config.toml
n_layer = 8
d_model = 192
n_head = 3
n_kv_head = 1
head_dim = 64
d_mlp = 512
vocab_size = 4959
activation = "swiglu"
norm = "rmsnorm"
norm_place = "pre"
norm_eps = 1e-05
positions = "learned"
qk_norm = true
attn_scale = 0.125
bias = "none"
tie_embeddings = false
parallel_block = false
init = "normal"
init_std_qkv = 0.0549
init_std_o = 0.0
init_std_up = 0.0549
init_std_down = 0.0
optimizer = "soap_variant"
lr = 0.00548
beta1 = 0.95
beta2 = 0.98
weight_decay = 0.055
lr_head = 0.0103
warmup_steps = 33
schedule = "wsd"
decay_fraction = 0.561
decay_shape = "linear"
final_lr_fraction = 0.1
batch_tokens = 65536
seq_len = 512
doc_mask = false
train_tokens = 208200000
steps = 3177
dataset = "wikipedia_en"
Each number is 500 + 40 x the weight over its row's rms, rounded and kept within 0 to 999. Layers, rows and columns count from 0. Numbers have three digits each. The size before them is the row's rms in percent of the matrix's.

# layer 3 MLP down (transposed), 512x192, rms 0.137, rows 296-329, columns 64-127
095:528528562449508597524421471493488501523504490539437474509499518505527505515542449541480543541418471500493515416429459539495536456492542506552521426457538586512532495554533544500476522521457533
097:480476531443425509476488531434487484475539494500527518482487578468491516500523467571482548492491518502540542452508427413489495506541547457489422515520505457517441537432445538553508441515516557
106:524528445540454514550482565560451481480607468423410482492514445525556524536520491441467529502538497556580507441555486553420531447519439492495516559466469465508452505544559481479499521439525545
097:479501475459457497554570485474515524488585525447501512422512521502540466440518556503414541494510558505499518459474486479482489576505430454486482521540536547491471480461446522463489437459491455
087:459496491448497453556554467565451509473501415514492486540497491508528473465461522478445510442429455481451532465476440488490455462471492481449555484530562499560532516548452562472499505502496494
113:477553431467433489461474457532525516473519449527541527523479540442547534497441460485488481535500510467529503456377480507533528388500486507552399475521469473460413486481487576524485446504510539
103:514460470524523471439501513490490494537572462509539519425518517536487575442496545496537525531521491508543452506465563477498436478487428518511568530483442461527436482552517415489496529506522546
103:584537499563444491525577478564476507458540462430580509543456532489522442527499488446594520501476488488525549573443585499452458494472517481546491549502444509497542566501478406512567457523542533
106:478490557467446466451546487542493502503516495488523483483501566442549456492601579528469479449459509505549442495496537577463482508537501536478475436447570480456475465485484416492489502490509504
098:538430511467470523471557522541450491493459469518513493473504540552544504559388477481583548504580483426493545495492488595492506487442453482571489549470550478515444523468439492485529474509543581
104:536469568441543443474475435486481490564527507614551464609495520497508463501485490518459443517497549460458474549542525542518494458505472523454430461445509552468517450547484438523503541500572473
095:482533452439442579531470458463509550536476506463566496548587514548557479564546467496475499453498434482509526472476446510452531449515501460503508531498494526501460536428489472483477412469454529
094:550481560460538519510524469556499578594583488543470554476523579471458499522460495525460496458505458518430503446541507489528537508477422464486517460511525480439532471580454459458505472524527554
102:557498405541410501483512508476510546522596454532523562499576513478531466598491518507499518434563557501525537501551455463505545433506387572502497524433464444552464499435418484506572469531546454
098:517485530543467446533472566498463457483517555458396539459528502524502507518589504470534502449491474528468438469518528484563504477473455484459532517471551470483489468558540484552514558495498521
101:492564513487541453470597430464476507476520438434540552500542464495521562513595551536486480505572495568493565515481505510530459513443481506491476490504520427495485485492526504521533479521559439
108:540553520482439530503486456495480532472422464515471482496543486543498533535495521506385487468568550431500470505549522540470502494480510495497523516486559478465450509516555581498498468503557532
104:509541490504529508478489541496463484487562457524560467490557489535517476452446555522503457515438440458460553468495520546501502522461526519498548430473550437476494492439482487556567494527429490
090:564482476469554525504383526494541518431488459428539483460549473517491522497546411513572566473463491528535479462521524483430445526515517444514399433547539518489518526469520526571409510555493512
098:515504421427519488470440460446464472569482585490556454459467506518450468525446493506507501606521505508514523481502493535532464502452452468454489531609455578513521541500401471490502558505481494
102:541499465460558472519491505542467457511491481458606598446479570525559485451519451410518494538492542482578518531492436539491447548514497502497526447522443433506473492478535522457536521460483573
102:494430477531472510497520501495462519501558516543538528458486501498489493447543551500511447570496436508488533373491531463511480391501548457509420540512517530521487405524488516460448516490518498
102:519507461578526452471536499458496584474460591488507460534485512474439550499455512589467518550483505554529535532538522461506529540495500488530552489517476503481478411596496480581474486554544409
102:558574561496468596450558430480542481404546561428552528527497525498476473535470534501512571481500484474444469465460437527513481461505480529448503427516491439528530521497489455447536473487539578
102:505448472488456465518568546513560550495425538500490509420549515509542430499544559509482495464455489474548444554531451556430504421558449514488428497552497461501519529497457558548515476564513487
101:433470499489489457535519516569466489529565489511462492467527556524581453512540477450571488451503518557471498496501464517487514564529436443552499547448469523507447509447478465460453483477444528
102:544445457472545509499509539493488488525465567516410500494423508579491464490494460476452525460591555517539492520479438367525606458497469520537517565458474485451484534512459586496514468495471469
098:560508497548576549530389511472552468508462480443502520492423489507522493478464519509581533489498545470520511547469514537519490528500532466515515512488481456401472504583482525461469528503523520
104:534407508486545508450550489480525457464459535473507524486523556545514461525491510437528532517521505510556497543554532536563505475489567478469472543481480493561487524526438436524539544511499416
084:499489551505513533473488497594496509435513569455484597490550487567439536506515481434518470460517544474534558509429462488560503562526600511533506495550539449525514527504579435532482558528509520
107:528516450461529469573474570497504493464494444465550562555419470553504474487533477451503416520438457486510499577488502461534536420497496520549583515470540473592536439533467545495547450491518486
097:570511518494484459466515502512433466497525534446449431547622553576525466544544533491537569519523532470602457442570459498520469483407455491469522510527555508484533518516528404485576511483506448
102:510614549446581479454490511514500429441556505566479525511523515497515467491433539468482497576475473399487497501528532566508542574524512534530572466485511571513557504521499501450455544567480529
109:500486587509504589506460546563501488503527518499433593534552515485463510482473495530455526438496505540585528478502561583508490512495482465523529485477528541453492504511507463488484515513492492
# layer 3 MLP gate, 512x192, rms 0.156, rows 297-329, columns 64-127
103:463519475531471498503501456559463498473531449477498503437498507556494536472579494526456526541480446476461468498457522500527466534521509498497543561540518511544469531530514556562402491465477496
101:509470541514511518508534495472504453486595447489496478435463507444558465573485475501470539500544494495496482473459525576511454452490481464553470538496488515511510524560515372453531494453415559
105:455494476432543482495476458512499536462518532530432500510492503415510548477519501535553513496487510527513432508473581520532495488512505519448446386446575426458491522471482483596497586478481487
081:444478538461483518463529485535509502456514472496615479583509467510475537491562490503527527484557516515419495499475550552489478532503463477455529570538582532466460467553456473478435429492537496
090:465442490523502433514481452576480427490465495578481460507539476509471491474569506501545527506495479509447498523550518556501411501535475480503510493481494485556519466467496541477545451505410539
107:532444553549476482471573558431520490474540545531481521441514522594526487540470552515471499519546432557555458494580565413414478488489501503522530479496492527508513508476508534567482412561540572
101:454584490467495496542592517472441439547527518534476530456562482578478480459467569506506537519536482486560528477441546518464525469539480524491507524506506401538494424535455508476447552464553550
102:486497499451456518478517494504526484512459439547554447488476547466500491520559527479472516497534566529504526484525417557519446493532487478503436443477468477479508555510524449471515524448482525
105:456516448499481480580534413477545565525488551526581562465501503542527512487521422548437447466519525458490461495512562456559498485504440491458547455505567516512497480484502458524467569474477436
104:524497566527496410456507613517495476464532525462479529477529498512497536514500484473486539476561411560508556472460501550418440480524483486469518491461475419471552490553501470522514567525390489
097:537475540472470538524524510587517570557556483513484534541499528516502489550430530532567540527441455485444453484504455624525481478522455466604457452480517546532498510493598555523526487535520547
088:594515550445509524488540489565499532535488479479551444513503515475530451528532499455563445552457514489472497531509539455597480537440537506562522478541515537399449436517552492504527498504516532
100:500559506544521560503526511527472498563403455495428485511463557484497500543578539501580463510526465480456506432453405543486518524463502497531508511523509454539470459554470556456453522460427475
102:402519505535447513447483504561500508519472516504516456538483527447440514474421482467504450455487575537479526523470474497426520535494500487523546514487462440472533474455473489510477491455475546
093:455574572481456447463549457583511451565534533513527504498488475497509598569536505539453448492449503490448518533535516511478510529472512486475519526500493434517509447461602508481529468519608446
109:524437555457493516532525456470508477546455406559500469465500490515491516458470500504489461446536510448465509479460567548493417528477515425519533526492418521546510507564490485548501503529521581
097:436479513472484547485485401460518489472501402497582469504543581537537477438547495498465488449479419474537466507431539472492456515478538508441523545537518451456491443563500484489526466504525504
084:532452462470516473474506495513475540537560547477552514575504532459505530520462458519446453458527538517465479528515485529498450468558488484450491560447477456553479441493396536446422491498533490
088:456470550467416460543493490498465492423515524510463496501505470481505448467469495551525468425425512465515526532510421527503455538496451460461484459569552581534515529517528496477538483532474495
098:522514448515530505500571489527484459493519474560507487480607492470532544435477533520502397508545497551516463485462467495499492556477504502484431524459504574479508503487465494502538481492536464
096:540527452537523487494543540545541573452486475504459515511464536457460480514468470503528606508464495416543543546445476471496513468504472508547566466480558555530430468423434500505485549555564466
105:425530547517536476557523554421491502510563519493434484449470514558467446495579521388534554554463521586522464548492494442442578510524561576470508466436525483508438502497535513506551463469467451
108:500549469439482440553532486466524515488553526507511483498497566511530533572469463502572494566450465550524432504464529463491437558424436472532502451478470519474565516487506568518503511489464564
097:484549496470511469489520470369529493439473493509481432506486461544425504580477502460578479546551549478468457436557549576461455546536467467451500504514515547492452575558528482478511489484500531
098:492421481552501403587522553499473518428494487539526532485490481530487529548451549515487492521520491497548443502486455483495506474520462523456559537557491512465479461515557531556511406554517450
100:499468500529521537444477517488528517493478488482492472434467519521487458455455375519524593406455459496555521546525496473502488491476492566519458482469476432461537533516456507519429485539514485
104:521538502557465580528488441540480491468527511490461461449506613554504452476494496471470450480485481500510519474504422475501555565524503466433588546522499464404585494481474419517485449491514520
099:526496449479434540475489473485512467449438531440546437525502556455503530512514497439511476510576467522510557523505511450489444457501500563504558573497508523456549508526472453493528582493508536
094:457435489429490530515530480442438419503501374515540456526526527535501496457488506535545484587458521488458513409449544580456442548530462501491435529478486519474522506502506536457455446510508506
109:528497556515498459421501429455429438558468587484503472442510504421561471429539552432470563483548528526540470445485587439478486490480542452529510530529466481423520502507452534494549486512519506
097:444555492485457398476520547506479528545509512567482464507479432503577521566504471454512529445508552439547447498490358541484529545522470553459521515439466558545488498457521548550500471564470482
100:604568585498525527451388539494506463451446505511451513507464516545491502459476442541508491515466468459397456575519583521581473470493503541523504534459520505486515530471465511490416563494474470
106:457573445438588426528526496479500543497493395444494477480550546565512447476491505463544483509469593502503538532509483442431450553428504527464479534476451501479540484519502484527570541532431547
# layer 3 MLP up, 512x192, rms 0.15, rows 297-329, columns 64-127
113:473434528465484562473516528473436517518463551506460523506493491449494484553444542501473494526546491513557589547489490431419561536492531508481416525485547411527491541561488491535504489476503490
108:599553366469535466502526520475519516540585479449534513509495495441514527551529497479481442562539478527511471393514428559480474412460465463487502507472539528436448408571490465518480554465487540
101:466481596542435536495488505463543453511524551512482535488537439492465470521510590526510455518497490530457518505533673537467499476467570497485468539507495435536500431498493510526497528506498508
088:493380480539481476471518432477478564463499456493422508490572565531483570550497483520515525506515499559583501513548492570585494525483415551560530518496485543430513458462488507520495480503515488
125:444504479549465512509488558501554475591490448478511468542522422551403552502481566448585556431535529492489527503531521445519495496489492490449443541532522421479539487480534473487512494513448517
107:487549464515541539553528529552503505554462513514472476502503557431501562464420475508525480502492486490494549542387461573464525453481508519508463500505550469442561527500497463482471551586549435
095:529466547435488439478509472420521466516464450497474522509469496502468511471463488482484521483497540574484453531498424511517494504482599485464496527458501467499538544482519516513532490507489556
099:504450497547566533537511501549512470511485465543421516496548470493435471479438483588506514602481524486463559481424501480547475503547608494471530533495479513551445467555479520526504495602481458
092:442448600543521444418464520553484445545457562560522563527438475467492463507574504471491509443472542490490422527579450482526506530497537509509457490442541554491510514485533566471432513506533528
105:534542506472440480517456435511521514533500408478510511465535481483490469532524528492558473505474480508550471470500556479510469457467537482514507509539504552510478418520473533448525518413513572
097:553517465547514583497428466515486525453500544484566521482504588524453608480541506496522496475535558460515487527474470389478508401560503516506531462485468508514459490475506478472524549562454565
089:470516387476487453464541493438482470492465417544476486521503559505515397547440465492476562471440509520477510444477482518491450453574468479447499507488555486543460525435442560546514564482547519
096:471501534490527550490427529485538552444526478515465510526537532565478489490542494489530561494465564504464427541499481508494541404511484485491522514429405543504416518484445547496535481524522488
106:561546523455477524507567452587412449500481535511485471560569485463412511486538531510523490496506446460539480501473496456525500479504533483479467590543504435526560488405485484478467533491518502
092:459479493508526515487524514488419486523511590567487568468518605557485431502510557491483446514447458505554440529482514523424555547436550482512442517479484463491531525513487545525429485483457497
107:533520450564411508534444600536569461526509465537565520474493499530450468517516546479497522537494494397481557460484493547527478469469535461485579560471483606507474568499466514528546556514529576
099:510537480501469481452440542441542456543455448521457552455446445438448456485500413438482514452515526448416497555469418540490480542529477490443489501470474487503513498474542537561561458523514474
085:418452544491509480547483492413480516543473548522532503547451523477444485531479542414504452543520489519434536530514456477555472506571455496453436538459411489519573482495507473441510443522532519
092:491457441481504535442558533516456492516414500425558421470509513523446503493479454528528524529537552565499513413446465559503467512465508502536463493508469487447532508515558487445473535431442497
097:525426495501537526478493493395508494466498494541595491562463505551480469467517562460490528456440520485619494458521463541441518465540440426468569493560524419511454541495429554488518474482453553
097:446582519518560485478490529566469533481550534464541550400528503505545452481535571484459488423492455492464476471499522414622482456473567450523477516528519516477559521539429474449434525519517523
108:563548467450521556471467550518537489494509414506494529424550505520481475475562597516484511549526587585511515452501519539527425456482502566506526514544550527481463462496518491543499473525538496
114:569460525448518537499502459472520434517494509475519559537509513490463527498481481500538547423536426439465512495522491513445518555525456454567520511512509502536484452468506562595446424541497515
103:533588496484473534508539473537521503506581539464535495481444460517435445532478442468556560544487521493506520465479438518522496526490510503474577447439506531502490499496483443433546512508509522
100:512487429474519498583508433517525508478504510535448503550550532500450507413540447555447480462501505562500469556556524554488510551510479503441459431378528496442490477594440534518516551502522455
098:517491508455509467476494544492550454590557547531512479541417420576466476552479546552397548452493485487491483474499483469520559527494496455493488516525569453513515542379490552470483473569516511
100:514514490531461467518519517571534557519505500427463556472519526493439513520408523495484556469517470485472483500505477502585539496547547550437521462454500452487469516500502454550555433490565554
099:510548506551518500516501523532497544467594462495437519528485505431540474464576575537445535474392450507504468478490464569516516582554525498508532427478452510497516403505489552510500483501490495
090:454514527443470528486537440465456512486485499493552445554523459508513522516519539495525484595476504452460470486507543454466438514458534486547474605467526461595472424547562495510494470465473479
104:489553516480473501491535417541461559540501600530498446457552501465500492443522569451505576494524514526550438432528570509442478503519510410492513530524527546472487473469503425492461417533496471
101:459517470514532452510514528513604500548451497422539533533551458471402474541485460479515512468521458485476447428496563526498426522480504475464472458435465443514470504462467417458546508474517497
098:521526498547512538495533485425486481540487552541499479468488441462468504493513441454510473493469518450633495482478491516532489500551512491457476462473482549532436472483473511458510494483388522
107:503486475495454490482531447585524487548539470500491539479544496466518462508539477555458475489513478567435524437519604449491514402481484494530438500510562492461493498538440488492538469521541468